config.yaml
d_model: 256
norm: "rmsnorm"
rope_fraction: 1.0
init: "normal"
init_std_qkv: 0.0423
init_std_up: 0.0423
lr: 0.00732
lr_mult_qkv: 0.5
beta1: 0.95
lr_head: 0.00593
final_lr_fraction: 0.1
batch_tokens: [16384, 32768]
train_tokens: 135200000
steps: 5653
dataset: "wikipedia_en"
Each number is 50 + 10 x the weight over its row's rms, rounded and kept within 0 to 99. Layers, rows and columns count from 0. The size before them is the row's rms in percent of the matrix's.

# gate: layer 2 MLP gate, 704x256, rms 0.289, rows 86-103, columns 128-255
# up: layer 2 MLP up, 704x256, rms 0.295, rows 86-103, columns 128-255
# down: layer 2 MLP down (transposed), 704x256, rms 0.264, rows 86-103, columns 128-255
gate86 091:52 44 47 59 54 53 51 40 45 39 40 28 60 33 57 66 49 53 49 74 50 43 55 58 44 26 52 38 55 47 52 41 55 59 56 42 32 55 63 44 62 42 57 43 55 25 80 58 61 44 45 52 59 41 41 60 43 52 36 51 59 57 51 65 55 53 69 42 46 53 36 53 68 42 62 52 47 47 54 71 48 45 58 38 48 42 49 46 60 45 40 48 45 49 61 59 45 46 57 58 50 54 46 64 40 65 47 59 65 53 47 54 49 35 40 49 25 43 55 26 34 56 50 58 32 38 51 52
up86 100:61 47 44 49 46 60 67 39 54 27 50 66 44 55 49 57 54 42 51 31 39 40 61 57 66 69 38 53 49 66 66 61 47 42 41 54 61 62 42 54 43 42 37 46 49 67 49 37 35 44 51 41 47 57 66 39 36 61 56 60 48 57 50 32 59 64 26 26 62 48 45 58 53 37 46 46 59 63 42 50 22 53 44 55 48 39 44 47 41 31 46 55 64 55 49 35 42 57 63 37 47 50 49 49 54 42 58 37 38 60 33 57 59 63 48 52 48 61 33 36 53 50 51 47 41 39 49 46
down86 102:60 37 40 55 22 40 37 44 43 50 64 42 50 52 50 51 50 63 45 59 45 66 64 47 45 44 55 67 42 44 46 48 42 47 62 48 66 55 47 46 49 36 56 64 63 59 35 36 45 51 52 44 26 54 59 46 63 44 48 56 53 41 53 43 36 47 62 64 61 52 57 59 45 54 60 39 60 50 47 58 61 65 58 60 31 54 43 46 53 51 49 55 57 47 60 47 46 44 46 46 46 51 44 35 53 39 45 61 49 42 58 49 39 49 47 47 49 62 56 31 68 36 53 47 75 36 51 43
gate87 111:34 58 36 45 48 51 54 39 37 58 67 49 40 65 56 54 45 52 43 38 73 55 44 35 60 59 37 51 47 59 59 50 49 24 49 43 40 47 56 45 46 53 57 56 59 30 35 58 61 41 48 60 52 52 41 31 39 29 45 40 46 45 41 48 45 38 46 42 46 71 42 52 45 68 52 49 54 62 33 57 46 41 54 54 57 64 63 56 44 49 37 65 41 54 54 55 65 48 46 50 53 59 40 44 65 44 40 43 51 52 61 56 29 54 67 52 43 56 68 43 60 28 48 50 48 57 56 57
up87 100:59 47 62 40 55 37 42 53 49 42 47 47 43 38 52 50 56 55 43 54 50 62 42 48 49 47 63 44 49 60 69 41 63 30 65 56 49 41 48 59 65 44 52 52 67 49 52 33 55 75 37 40 57 53 51 48 62 47 52 49 54 39 54 37 68 29 59 48 68 55 42 38 56 64 52 36 50 43 41 39 39 62 49 49 48 46 46 38 56 39 69 55 56 66 47 37 53 35 41 58 55 42 52 53 56 50 48 70 58 24 58 40 53 55 49 65 54 46 43 51 65 60 36 54 31 50 62 52
down87 098:59 59 60 56 48 45 60 53 50 63 47 63 49 30 53 53 37 46 59 60 35 36 52 55 43 49 29 44 49 46 46 54 30 77 50 60 56 35 46 54 35 47 55 51 44 46 46 57 56 31 58 58 50 44 64 39 57 61 59 49 39 54 54 37 42 67 38 49 30 47 37 62 46 25 40 52 61 51 60 60 58 36 47 57 49 44 57 52 52 52 41 39 44 44 48 54 39 41 57 50 65 61 61 61 35 45 57 51 37 54 59 47 43 51 56 55 50 61 50 61 39 56 54 47 36 47 40 60
gate88 101:33 47 72 60 43 70 53 51 69 46 43 42 26 63 45 53 44 42 56 57 60 75 36 55 46 42 45 42 41 58 30 58 56 43 52 64 43 42 43 56 42 50 63 41 56 48 48 40 46 56 42 41 53 51 50 48 41 45 51 66 54 40 43 55 53 59 44 58 59 52 74 38 41 42 47 68 36 64 55 57 52 44 49 40 56 42 43 18 54 62 31 49 72 35 55 57 38 59 61 51 36 41 57 43 57 48 43 57 40 46 72 50 56 59 64 67 41 52 45 55 61 41 49 57 53 52 68 45
up88 107:54 57 49 59 50 51 46 56 37 33 46 62 44 44 42 57 49 59 58 39 38 70 46 59 52 51 53 45 50 75 40 58 67 41 50 69 47 43 49 42 55 43 54 48 48 27 50 48 34 42 55 45 52 46 50 44 50 41 62 42 55 41 56 47 55 34 29 48 57 57 50 40 48 39 56 49 59 57 39 40 32 58 32 74 46 65 61 61 56 48 62 38 36 50 49 59 43 66 57 53 37 65 74 64 48 38 51 46 49 51 45 52 62 63 55 64 51 49 59 52 60 52 49 48 64 43 39 53
down88 103:62 35 61 49 80 44 53 43 59 59 52 60 50 54 46 58 41 57 53 35 61 51 41 60 43 56 47 48 59 50 43 57 46 50 32 48 52 57 28 33 46 44 53 46 69 56 48 50 48 56 51 47 68 55 26 61 57 57 54 60 45 62 53 67 54 40 54 41 49 54 58 55 44 62 45 53 60 52 55 66 62 50 66 42 60 13 43 42 33 46 44 51 44 35 41 42 56 43 44 63 60 40 54 48 38 50 52 52 36 59 55 49 45 50 36 47 44 45 34 54 55 45 46 64 40 77 56 46
gate89 109:57 65 44 53 55 56 55 43 51 65 55 54 52 56 32 57 55 67 49 52 41 67 48 68 64 50 67 49 53 41 58 42 60 28 37 34 44 74 56 42 43 30 25 40 62 39 39 52 52 51 37 47 54 49 52 53 43 53 53 61 56 45 49 55 36 47 43 41 30 65 48 43 44 45 49 53 72 53 64 55 43 45 54 41 51 35 65 47 58 39 43 48 30 50 63 38 50 45 36 50 38 43 55 53 42 58 39 35 45 64 57 54 58 60 44 37 41 45 43 44 71 46 67 40 48 56 41 41
up89 109:42 46 36 61 59 46 61 46 53 63 49 58 40 40 53 44 75 58 54 53 41 68 36 53 52 60 51 56 51 56 63 30 53 63 31 46 67 71 59 57 38 52 42 32 51 55 52 41 47 39 50 53 40 42 48 48 40 32 67 41 53 55 56 61 59 49 46 38 46 68 41 62 50 44 44 46 62 45 54 31 48 39 61 46 69 26 53 37 55 31 59 57 44 48 52 61 49 30 51 61 37 42 59 63 48 43 50 51 43 62 50 45 60 55 60 66 42 49 61 52 62 46 60 42 41 59 50 36
down89 104:62 56 59 51 55 64 54 41 37 46 45 38 55 34 56 53 54 49 54 62 50 30 51 58 41 68 48 50 41 40 41 53 57 42 65 43 58 47 73 38 49 53 49 42 50 42 52 55 25 40 62 35 62 63 49 55 43 54 53 48 38 60 53 50 45 45 45 60 45 59 58 48 48 48 42 38 42 48 46 59 49 43 42 48 40 70 58 67 55 57 57 51 49 45 57 43 51 22 65 61 42 61 43 33 44 58 45 43 50 71 37 61 55 47 60 53 60 46 54 62 45 43 47 67 56 41 36 42
gate90 109:55 45 69 45 58 45 56 58 39 58 62 44 56 45 44 51 51 51 51 61 55 58 69 64 54 28 61 40 53 66 49 51 45 51 37 44 51 61 33 45 51 46 27 37 42 40 63 58 45 40 51 53 56 43 57 48 53 43 54 72 44 70 35 41 38 49 44 50 53 52 46 51 75 60 44 52 52 45 65 52 52 36 57 55 47 53 54 57 45 75 39 64 54 44 52 51 52 37 40 44 58 58 63 36 53 50 50 66 55 72 76 54 48 65 58 56 38 58 55 77 49 43 52 49 46 52 45 48
up90 105:39 60 69 41 39 35 35 59 51 55 66 32 59 56 39 47 38 38 54 48 45 55 76 50 51 35 61 51 50 56 60 48 53 32 36 43 48 50 49 66 49 45 44 52 53 40 68 65 45 53 37 39 45 38 52 51 42 52 43 44 46 54 40 59 49 55 51 50 47 34 47 38 42 46 50 71 75 43 41 59 27 67 53 36 38 46 50 63 43 63 49 54 52 49 55 47 43 40 39 67 50 50 45 28 48 50 53 40 52 79 61 34 41 30 40 55 48 71 63 52 55 56 38 40 46 48 58 48
down90 101:30 27 43 37 59 50 54 51 46 43 26 44 46 37 41 44 57 66 34 74 58 51 33 39 50 64 46 42 46 46 52 46 70 46 65 60 44 49 56 45 49 55 54 71 58 55 41 62 34 34 44 47 57 61 33 54 59 50 54 56 63 31 58 51 50 38 48 42 54 49 52 60 44 44 40 44 46 34 46 34 55 63 44 44 45 41 50 58 67 38 44 57 52 52 45 57 59 53 52 45 49 40 43 62 39 28 52 48 58 37 44 59 35 64 58 61 40 41 44 38 33 39 64 36 44 46 51 71
gate91 085:49 50 35 44 55 70 47 58 32 47 43 57 47 48 62 68 59 42 48 49 60 60 49 60 54 64 43 59 57 53 36 60 35 20 50 55 49 56 49 40 53 37 65 56 47 56 42 53 64 63 69 76 49 58 40 52 40 69 60 48 45 60 41 45 52 47 50 49 41 31 54 41 43 50 50 50 55 52 52 49 58 52 71 63 20 57 45 65 33 53 59 54 41 38 49 63 57 29 63 50 60 69 36 44 64 46 61 52 38 50 46 37 42 48 60 39 44 66 35 57 44 58 53 54 64 47 52 39
up91 088:49 40 38 44 50 44 49 55 50 52 39 65 58 58 36 54 42 43 55 68 50 60 40 55 45 47 45 61 50 51 41 37 42 29 44 37 38 52 52 50 64 50 61 40 52 55 41 66 51 52 47 68 54 48 47 54 52 61 60 67 40 58 51 55 48 43 37 54 47 44 56 34 49 57 61 41 44 66 56 64 57 63 53 63 44 55 49 59 27 62 46 54 44 35 51 62 43 37 56 58 44 73 45 51 69 44 64 30 44 64 52 49 29 45 43 43 52 63 41 40 40 47 53 40 61 39 42 44
down91 091:43 43 62 54 50 56 53 55 40 55 65 48 44 61 48 38 47 48 38 49 51 50 49 48 55 43 50 41 60 40 60 48 63 45 54 63 36 22 50 44 65 46 39 76 44 66 56 42 54 53 35 54 55 44 43 70 55 42 48 55 56 50 53 75 49 55 49 48 57 66 70 44 43 52 68 53 54 41 46 58 41 49 47 56 66 46 50 49 45 45 42 34 44 50 52 49 62 64 48 39 50 15 53 61 51 49 61 41 50 46 45 69 47 61 58 66 61 47 62 54 51 44 53 41 42 52 53 47
gate92 101:49 42 63 58 43 48 54 59 22 57 62 49 41 59 36 41 55 64 51 45 39 55 49 57 42 33 51 23 49 44 29 55 51 58 65 56 53 56 37 50 36 46 64 42 52 41 39 56 56 53 37 48 50 46 53 67 55 38 50 60 63 74 47 42 66 55 46 45 52 38 51 38 54 68 51 53 40 54 47 56 62 55 64 58 74 56 47 43 39 57 27 46 43 44 58 35 52 34 39 40 58 55 55 50 56 48 44 50 69 32 56 48 50 53 47 64 47 41 43 49 48 37 57 51 37 52 35 49
up92 098:46 50 54 75 60 63 50 51 35 64 50 52 29 44 53 64 49 68 58 65 41 43 51 48 39 30 51 44 51 46 39 57 49 49 68 47 52 51 56 46 43 47 65 47 38 52 41 58 53 45 48 60 60 41 44 52 52 38 45 57 64 73 46 57 61 63 68 49 61 48 50 25 49 51 51 49 26 39 44 62 55 53 40 50 62 39 52 54 55 50 49 49 48 41 53 31 51 48 44 43 57 52 63 65 46 37 41 44 62 33 43 54 38 50 40 64 40 61 54 54 49 67 46 55 40 58 33 37
down92 107:40 55 47 65 50 45 46 42 44 75 60 42 64 38 52 32 45 44 63 48 34 52 34 66 49 54 69 34 47 46 62 55 45 34 45 58 43 66 47 49 49 64 44 36 41 51 44 41 61 43 68 49 55 53 56 55 31 55 44 59 50 30 42 45 49 42 46 48 63 51 51 55 60 37 49 65 59 54 68 35 58 50 65 46 49 48 55 58 45 46 49 38 52 61 45 59 46 55 51 63 61 43 41 52 53 51 52 46 60 40 50 75 40 14 55 67 61 43 42 41 42 40 38 62 53 53 42 75
gate93 100:59 52 42 49 52 55 40 71 59 48 46 58 47 54 76 48 57 64 54 58 61 53 48 56 52 42 65 47 53 48 63 43 40 59 48 52 46 50 54 66 53 63 42 43 45 45 42 55 62 53 53 36 63 51 33 32 44 50 31 68 61 78 63 55 42 43 48 49 51 58 49 33 40 35 27 53 31 35 48 58 44 53 27 54 57 48 52 45 41 50 52 68 55 52 51 41 48 53 60 48 42 66 45 44 58 66 46 45 38 36 58 54 47 48 60 44 45 46 42 51 37 58 47 46 56 47 38 29
up93 104:62 30 56 58 48 41 56 40 35 62 70 52 52 50 64 48 55 61 42 60 46 55 60 47 47 38 47 30 58 56 54 38 43 48 64 35 56 37 47 46 58 43 62 39 43 52 53 52 30 46 57 37 41 66 37 40 56 43 66 71 56 53 54 56 51 53 31 58 42 62 55 58 39 44 51 44 54 34 54 33 39 48 48 42 43 27 44 53 39 62 53 48 46 31 61 52 47 40 47 38 40 53 48 66 56 44 54 44 38 47 61 40 53 46 59 60 51 72 47 30 42 41 39 51 46 47 62 69
down93 105:37 50 41 47 59 43 40 61 52 68 28 74 42 52 48 47 63 45 38 55 42 53 45 52 40 46 68 46 58 49 47 46 45 29 65 41 49 63 44 45 57 45 59 49 44 39 49 45 47 52 45 62 46 59 57 68 55 47 39 44 59 47 62 48 44 57 36 41 40 47 50 58 49 37 53 31 50 58 47 38 47 58 52 42 63 35 51 44 46 48 45 53 69 44 45 49 59 42 54 41 53 35 62 48 40 48 50 32 57 42 42 41 57 56 49 65 43 52 33 38 65 46 39 53 69 44 45 55
gate94 119:40 46 57 42 38 47 51 47 39 50 57 41 58 37 50 46 41 68 53 49 42 51 59 51 46 70 43 50 56 39 42 35 26 40 41 42 51 49 61 42 59 66 61 57 39 59 53 53 48 45 57 55 54 57 46 12 48 54 59 54 21 67 50 52 49 36 58 49 42 52 42 51 44 75 53 50 46 57 55 55 39 55 67 65 59 53 46 54 56 55 24 51 51 51 37 48 53 61 60 61 57 52 63 41 48 40 60 40 51 43 42 71 44 62 48 41 48 56 55 53 50 40 60 44 51 37 58 40
up94 108:37 60 58 46 48 51 61 29 57 48 62 35 39 52 47 64 51 37 62 47 47 57 59 52 60 73 54 51 48 58 40 60 45 45 30 54 70 42 45 46 43 48 54 43 47 37 53 47 53 36 50 44 55 47 50 39 52 35 44 39 45 57 53 59 47 50 43 34 61 46 47 43 70 56 30 60 63 57 52 51 42 40 51 73 50 49 28 45 57 46 42 55 37 62 50 49 57 48 54 43 50 39 49 41 43 43 60 57 44 51 50 70 62 46 38 49 38 57 66 30 59 48 47 47 44 47 53 51
down94 100:57 48 45 50 44 48 50 53 50 56 29 41 40 55 56 28 44 49 69 50 54 46 47 46 35 33 65 45 49 49 64 50 73 55 46 64 35 35 61 64 66 54 42 43 61 54 38 45 49 60 40 53 43 51 53 68 45 62 58 39 54 38 34 32 53 73 59 50 47 49 46 62 55 69 51 61 55 59 52 50 61 54 32 53 60 50 55 53 39 44 51 45 51 55 43 58 48 49 57 49 32 69 54 58 48 50 55 44 43 47 47 39 42 61 67 47 59 52 41 44 56 57 56 62 33 43 56 51
gate95 111:42 60 51 42 62 46 46 58 54 65 56 45 56 52 46 45 51 54 44 69 51 28 53 41 32 58 65 65 51 75 40 46 44 52 33 50 60 48 46 52 23 45 47 52 70 42 47 53 52 52 60 41 41 69 63 33 41 45 56 50 50 56 61 42 66 41 60 45 32 41 57 40 47 57 62 71 53 59 55 48 56 39 73 53 56 58 44 34 49 48 41 65 41 49 46 45 63 47 46 64 58 26 52 49 31 43 46 47 32 71 65 55 58 47 46 52 60 42 40 51 54 58 51 54 35 45 43 34
up95 104:53 54 54 48 31 54 60 44 50 63 46 49 57 45 57 53 62 70 53 62 22 48 61 36 54 56 32 54 61 48 43 63 54 42 28 62 43 52 46 48 38 65 36 21 57 65 38 52 49 43 44 44 45 57 36 53 59 38 71 69 38 44 60 61 41 45 58 42 32 27 44 60 44 31 44 43 46 34 50 46 36 32 48 43 49 49 53 46 60 50 38 55 42 52 53 39 48 59 46 38 47 40 43 83 48 55 29 47 48 54 50 52 74 52 50 48 41 34 37 52 42 35 43 40 73 50 59 57
down95 100:45 61 59 57 68 47 48 72 32 50 61 48 63 36 47 46 33 43 45 52 64 45 38 48 58 43 47 55 40 59 50 35 46 55 48 46 48 42 49 71 52 59 46 75 64 40 51 73 36 65 82 45 52 43 57 46 61 38 48 47 61 61 43 67 59 47 45 43 47 52 64 52 49 62 45 54 43 57 37 48 42 56 62 63 49 50 47 65 57 68 58 57 67 38 43 52 49 40 41 50 49 59 70 54 42 47 58 56 54 50 35 50 38 53 50 52 50 41 63 45 40 54 35 62 41 49 45 49
gate96 110:44 43 46 54 45 46 43 37 49 54 54 45 52 55 57 39 56 62 54 38 61 44 40 58 72 55 63 54 52 48 65 58 40 32 52 46 34 45 52 41 49 54 56 77 51 58 56 65 36 44 37 34 42 47 41 30 48 33 48 42 49 57 56 34 49 65 51 56 41 44 59 39 60 56 59 40 38 43 42 43 46 57 40 67 52 37 59 64 45 48 55 52 46 49 66 51 60 54 44 53 58 58 73 26 33 53 42 59 47 29 43 60 45 56 58 48 39 46 39 25 46 49 59 38 57 16 45 59
up96 110:65 50 48 61 52 66 65 54 50 53 46 49 60 60 55 43 40 66 25 47 46 51 42 46 51 39 58 55 52 48 42 52 51 44 46 58 49 69 58 34 40 59 46 51 49 60 61 53 58 42 52 48 38 78 51 51 60 60 55 61 38 72 38 62 58 38 34 49 41 49 46 37 49 59 54 51 49 45 52 71 40 29 55 53 56 59 54 42 46 60 63 55 59 41 40 41 51 34 67 73 48 47 49 44 62 42 44 50 60 71 39 38 78 43 36 51 55 57 48 48 45 55 51 58 38 62 71 29
down96 101:47 47 32 53 46 42 49 40 34 54 49 57 30 55 43 59 60 58 46 47 54 40 48 62 32 58 58 48 41 58 51 49 44 44 35 56 63 35 39 46 50 43 52 63 55 30 42 42 59 35 39 71 46 62 47 59 44 48 33 47 44 43 58 39 51 44 65 40 59 42 53 50 45 47 68 46 45 53 63 55 62 55 49 43 25 61 58 70 50 43 22 37 44 61 57 50 62 56 28 47 47 48 52 49 69 73 39 49 49 44 49 49 39 35 73 64 52 34 36 57 47 45 40 59 54 25 46 54
gate97 093:64 54 42 42 48 58 57 60 54 76 63 36 56 46 71 47 44 82 50 58 37 55 46 46 52 65 63 49 48 38 53 50 48 66 52 54 59 50 59 56 42 58 38 42 47 48 61 53 43 63 38 48 75 61 44 48 40 46 50 42 55 58 39 80 52 51 29 42 73 59 65 52 53 49 47 61 58 29 61 49 65 51 51 33 49 49 69 61 44 58 53 45 54 61 57 46 42 38 44 50 43 51 33 48 62 46 55 66 27 53 57 40 51 47 48 37 52 41 55 37 53 58 60 60 37 51 42 39
up97 098:47 52 60 72 51 47 36 61 61 67 45 57 54 56 40 44 61 56 49 56 52 53 33 50 51 48 61 65 57 39 47 49 36 44 51 57 55 35 55 37 41 65 52 42 69 62 52 44 55 52 52 69 47 48 62 27 55 53 64 43 37 55 45 51 48 42 55 50 54 62 64 31 58 68 43 58 59 55 48 46 42 43 52 56 61 57 61 66 62 57 56 60 66 60 40 15 46 59 55 57 50 54 41 62 60 79 46 70 51 54 46 61 40 37 55 47 44 55 48 47 34 42 56 43 45 45 42 59
down97 098:54 64 39 41 54 41 50 38 60 39 41 33 46 71 68 72 44 44 49 67 29 42 44 65 22 59 54 42 52 57 49 51 69 60 38 50 42 59 44 57 45 26 42 45 54 39 59 36 47 46 57 32 62 76 65 50 55 47 42 55 48 60 49 37 44 51 56 40 39 35 39 49 36 65 45 61 46 52 51 53 64 34 44 52 52 33 54 54 58 58 54 64 60 40 40 45 63 42 54 49 53 53 50 56 31 29 52 43 46 50 45 52 45 40 45 59 40 40 52 37 52 57 52 66 47 46 62 53
gate98 092:41 59 41 40 36 67 53 39 42 48 60 69 38 44 38 43 74 46 63 73 71 68 35 69 50 58 51 44 71 56 50 47 46 39 57 55 41 43 50 50 43 48 48 32 55 49 60 51 37 39 40 46 48 45 47 38 43 50 40 62 54 70 58 33 54 45 56 47 62 37 55 58 46 65 40 48 70 68 56 48 57 35 60 65 48 59 45 35 40 44 47 27 65 72 49 47 42 41 25 60 51 58 58 48 53 49 51 50 49 54 57 58 47 45 40 24 47 49 50 37 44 58 47 48 44 44 49 58
up98 091:60 62 60 68 84 55 61 51 52 47 50 30 38 33 59 46 34 60 44 32 40 49 80 47 60 60 58 62 31 51 40 39 48 59 63 46 61 40 67 42 46 59 70 54 36 48 60 51 56 54 53 47 44 40 45 61 63 40 47 66 52 35 50 66 62 70 29 40 59 46 48 54 46 28 46 69 48 53 52 48 44 46 41 44 42 55 53 57 58 35 51 59 38 42 53 58 38 61 68 37 43 49 54 45 38 64 50 48 44 57 38 42 50 40 58 56 60 47 53 58 54 39 47 64 58 44 53 38
down98 101:48 60 38 53 21 55 46 54 57 58 55 44 64 52 75 45 70 72 52 55 44 66 69 58 63 60 64 46 57 49 66 73 44 57 58 29 59 45 34 66 43 45 50 60 40 48 61 49 29 47 60 55 64 72 58 47 71 30 41 37 45 50 59 56 48 47 55 45 60 47 53 54 53 46 43 55 55 46 47 48 51 59 59 61 67 57 40 58 59 46 51 40 67 47 72 38 46 41 38 53 57 43 54 38 39 47 44 52 47 60 46 52 63 45 43 65 50 65 45 42 47 66 49 36 56 59 39 51
gate99 095:45 70 37 66 47 62 41 55 48 60 40 52 44 46 46 49 42 37 48 49 31 53 66 29 54 51 37 45 38 39 47 66 46 68 53 63 63 45 34 28 40 58 44 56 62 50 72 33 50 45 61 52 66 36 56 52 37 43 33 55 53 47 45 56 42 55 53 44 50 57 35 47 59 55 53 69 53 42 48 50 61 36 39 43 42 59 56 50 45 51 61 49 28 49 51 48 52 43 49 49 40 44 44 44 62 55 53 65 37 56 34 28 42 48 60 35 46 55 46 42 41 39 47 37 46 51 60 54
up99 105:41 51 50 53 49 62 62 71 46 80 31 45 38 28 45 58 43 51 55 58 39 70 48 41 50 54 63 68 39 42 63 45 38 52 59 48 49 58 56 33 28 58 58 56 66 50 51 53 48 55 71 46 39 48 51 69 40 43 32 56 49 46 44 50 44 69 43 40 50 64 52 54 44 62 37 67 56 30 43 61 56 47 41 46 47 49 39 61 50 54 54 56 27 56 40 47 58 43 36 57 47 50 47 51 58 51 66 48 50 65 61 42 37 68 53 25 63 47 47 44 44 15 45 51 51 31 35 42
down99 100:46 39 49 52 59 59 46 36 71 29 64 57 66 48 50 56 45 51 37 54 50 46 57 45 57 46 48 52 68 61 38 56 44 32 32 55 36 39 48 55 51 45 38 53 56 49 54 41 54 48 40 51 51 48 40 45 51 56 58 36 40 45 56 46 53 26 51 60 47 40 56 40 56 55 60 42 39 57 52 39 44 59 60 49 48 52 61 49 51 38 52 47 48 54 48 64 60 59 60 62 66 39 45 68 60 40 37 45 62 43 26 73 55 55 51 50 41 35 57 55 52 72 40 51 57 28 79 40
gate100 098:47 64 61 43 54 44 48 55 45 61 90 49 72 67 62 42 34 66 58 38 48 46 42 51 61 40 55 49 54 43 48 53 49 62 52 52 44 52 51 58 42 59 45 55 42 58 55 53 46 37 56 42 56 37 67 67 45 53 55 42 53 44 52 39 46 53 38 54 53 65 48 36 49 57 48 62 75 49 44 43 51 53 47 47 57 48 57 50 66 53 59 42 47 55 43 52 45 38 59 54 52 71 59 63 42 37 44 67 70 53 35 52 53 46 62 54 42 63 53 63 25 42 36 45 45 46 40 48
up100 102:43 51 35 54 44 60 40 49 44 62 45 50 45 40 53 50 54 48 44 56 47 63 61 52 49 42 37 46 53 49 43 38 40 41 47 65 49 43 43 55 62 44 57 53 37 56 36 49 51 61 43 40 61 67 40 49 56 65 26 53 62 55 49 62 35 51 71 48 51 36 41 68 51 39 45 48 37 64 38 53 47 36 59 49 58 53 42 32 45 50 47 36 59 55 50 47 33 58 40 46 45 22 39 44 31 62 41 46 40 64 66 51 57 54 54 54 72 47 41 41 68 49 71 35 51 60 70 59
down100 096:69 57 54 50 35 50 67 39 57 50 58 56 59 43 51 59 47 68 61 51 49 48 48 44 51 59 52 48 56 42 33 66 55 42 47 38 46 64 40 53 48 62 37 64 54 53 51 55 40 43 54 46 54 43 61 52 50 58 52 46 62 44 54 54 47 49 20 49 49 48 50 32 45 35 44 39 56 52 49 51 62 50 47 47 48 38 33 68 68 55 63 58 38 38 43 54 69 55 37 64 46 72 68 45 59 37 46 58 64 40 39 34 61 61 44 50 47 55 63 56 23 42 30 65 68 58 51 43
gate101 111:32 55 46 57 58 62 44 35 57 54 39 44 77 57 49 49 39 46 43 42 68 63 46 59 74 59 42 61 59 52 52 38 60 55 62 59 52 52 23 63 42 50 54 72 42 55 45 68 56 52 53 61 49 52 61 61 54 44 43 42 52 63 47 61 50 47 53 44 57 46 44 57 46 58 58 46 30 62 61 41 53 40 59 52 60 52 44 46 46 25 60 52 52 58 44 46 43 22 46 47 43 42 53 67 32 55 49 40 61 48 45 51 27 51 36 57 48 57 45 55 56 44 47 47 24 50 51 47
up101 101:42 44 34 40 52 51 61 51 34 42 57 52 35 33 72 51 34 50 53 50 52 50 48 39 48 52 74 49 72 34 54 68 46 59 51 56 38 51 53 48 47 52 57 46 59 50 51 35 43 31 70 51 47 70 37 57 44 48 53 55 49 51 57 49 44 40 47 63 42 43 47 62 37 58 56 46 45 59 57 45 58 72 48 43 62 47 35 49 52 45 38 67 34 45 67 46 52 70 57 53 48 55 71 42 40 51 50 61 41 44 51 61 34 55 42 70 68 64 66 55 34 37 63 49 36 56 43 46
down101 097:53 62 42 50 46 45 54 60 54 49 70 54 48 57 61 54 45 60 49 61 39 61 56 53 45 37 56 53 54 47 54 51 50 55 43 46 47 52 60 60 62 49 52 55 60 52 55 49 49 59 53 73 69 48 49 47 39 35 56 38 49 36 58 56 60 66 56 39 61 51 36 59 49 34 63 55 46 58 55 59 53 42 51 59 49 38 51 35 56 63 46 13 71 45 55 57 50 57 53 57 35 56 51 61 34 45 52 46 38 62 41 39 60 49 47 64 43 74 43 42 44 58 47 46 47 48 56 42
gate102 113:54 62 50 46 44 47 54 53 46 58 66 47 37 48 48 44 52 51 48 53 57 56 50 58 54 61 44 53 64 33 47 56 46 47 57 52 45 56 35 50 45 77 35 56 57 53 52 72 49 50 59 49 54 39 31 41 53 47 57 49 49 44 53 54 28 48 53 46 68 68 53 31 52 51 51 53 40 50 44 70 58 60 46 45 41 37 44 67 60 49 37 57 48 46 41 56 48 70 35 73 39 52 34 37 29 43 50 72 60 46 56 46 50 44 49 52 47 57 51 50 57 49 64 49 50 50 47 66
up102 110:44 49 54 67 50 71 39 49 48 47 48 58 66 39 55 47 48 49 46 61 39 47 67 42 60 49 76 45 33 58 58 39 38 48 55 65 35 61 55 46 41 42 76 42 48 48 42 25 42 49 42 51 47 46 52 66 48 55 37 38 53 65 51 62 55 46 36 46 50 46 45 64 49 61 31 72 63 41 62 12 60 56 36 36 61 61 65 39 48 53 54 38 65 58 42 49 50 55 56 30 71 58 58 56 63 50 36 32 45 51 53 58 38 61 41 54 54 51 67 46 43 50 38 65 45 45 58 43
down102 102:38 55 34 46 48 51 61 49 69 70 60 65 52 51 38 51 71 32 59 48 54 65 49 50 62 49 47 33 70 46 50 47 52 44 51 43 33 44 49 42 62 55 45 59 63 37 37 47 54 58 57 26 80 57 44 47 43 66 41 51 57 40 43 48 55 71 51 65 53 56 62 48 68 58 54 53 24 47 44 65 35 41 45 62 62 28 32 69 40 60 56 66 61 59 68 49 66 44 49 59 48 56 47 71 45 61 54 44 61 45 39 52 60 32 47 40 70 51 41 58 47 57 57 72 50 59 40 60
gate103 097:71 50 41 57 56 31 54 39 54 57 37 53 31 38 36 60 57 54 51 42 43 45 55 46 71 34 56 39 54 53 38 31 65 56 43 61 46 32 41 53 57 44 50 55 61 53 59 56 63 35 45 52 69 56 55 76 44 50 51 42 52 60 48 44 70 52 58 65 46 44 77 53 46 57 50 58 44 53 50 68 50 46 43 33 45 62 61 51 61 56 51 50 57 61 46 54 59 55 40 49 53 51 65 47 59 54 38 53 66 46 62 65 46 51 45 46 53 48 50 43 50 39 64 55 45 70 53 60
up103 105:61 39 52 75 52 53 50 47 42 47 56 40 43 44 54 60 49 54 50 42 39 34 60 48 57 59 48 46 44 48 62 38 66 55 58 56 60 43 46 59 44 49 49 46 47 46 34 64 44 63 43 52 21 32 21 65 57 48 51 46 62 45 64 50 52 44 60 56 60 55 57 45 34 55 55 51 44 62 55 29 46 49 68 39 52 49 19 64 39 49 57 46 58 39 50 39 60 57 56 27 59 36 46 57 53 60 40 57 35 59 53 38 57 60 45 46 53 31 48 68 69 54 54 80 75 48 46 53
down103 097:43 40 19 46 58 73 44 53 40 39 62 44 64 48 50 56 47 30 51 45 78 60 57 49 43 46 45 46 51 43 43 47 48 56 42 51 55 52 63 41 50 39 49 62 41 53 49 67 48 61 56 37 64 48 63 45 24 50 46 41 44 43 38 41 57 58 44 39 51 51 40 36 73 69 43 58 34 27 37 64 50 38 52 42 39 45 53 58 53 48 30 60 43 64 52 57 52 45 47 68 56 57 49 41 54 63 56 35 44 41 54 65 43 30 65 62 53 43 49 52 38 60 53 31 45 45 52 37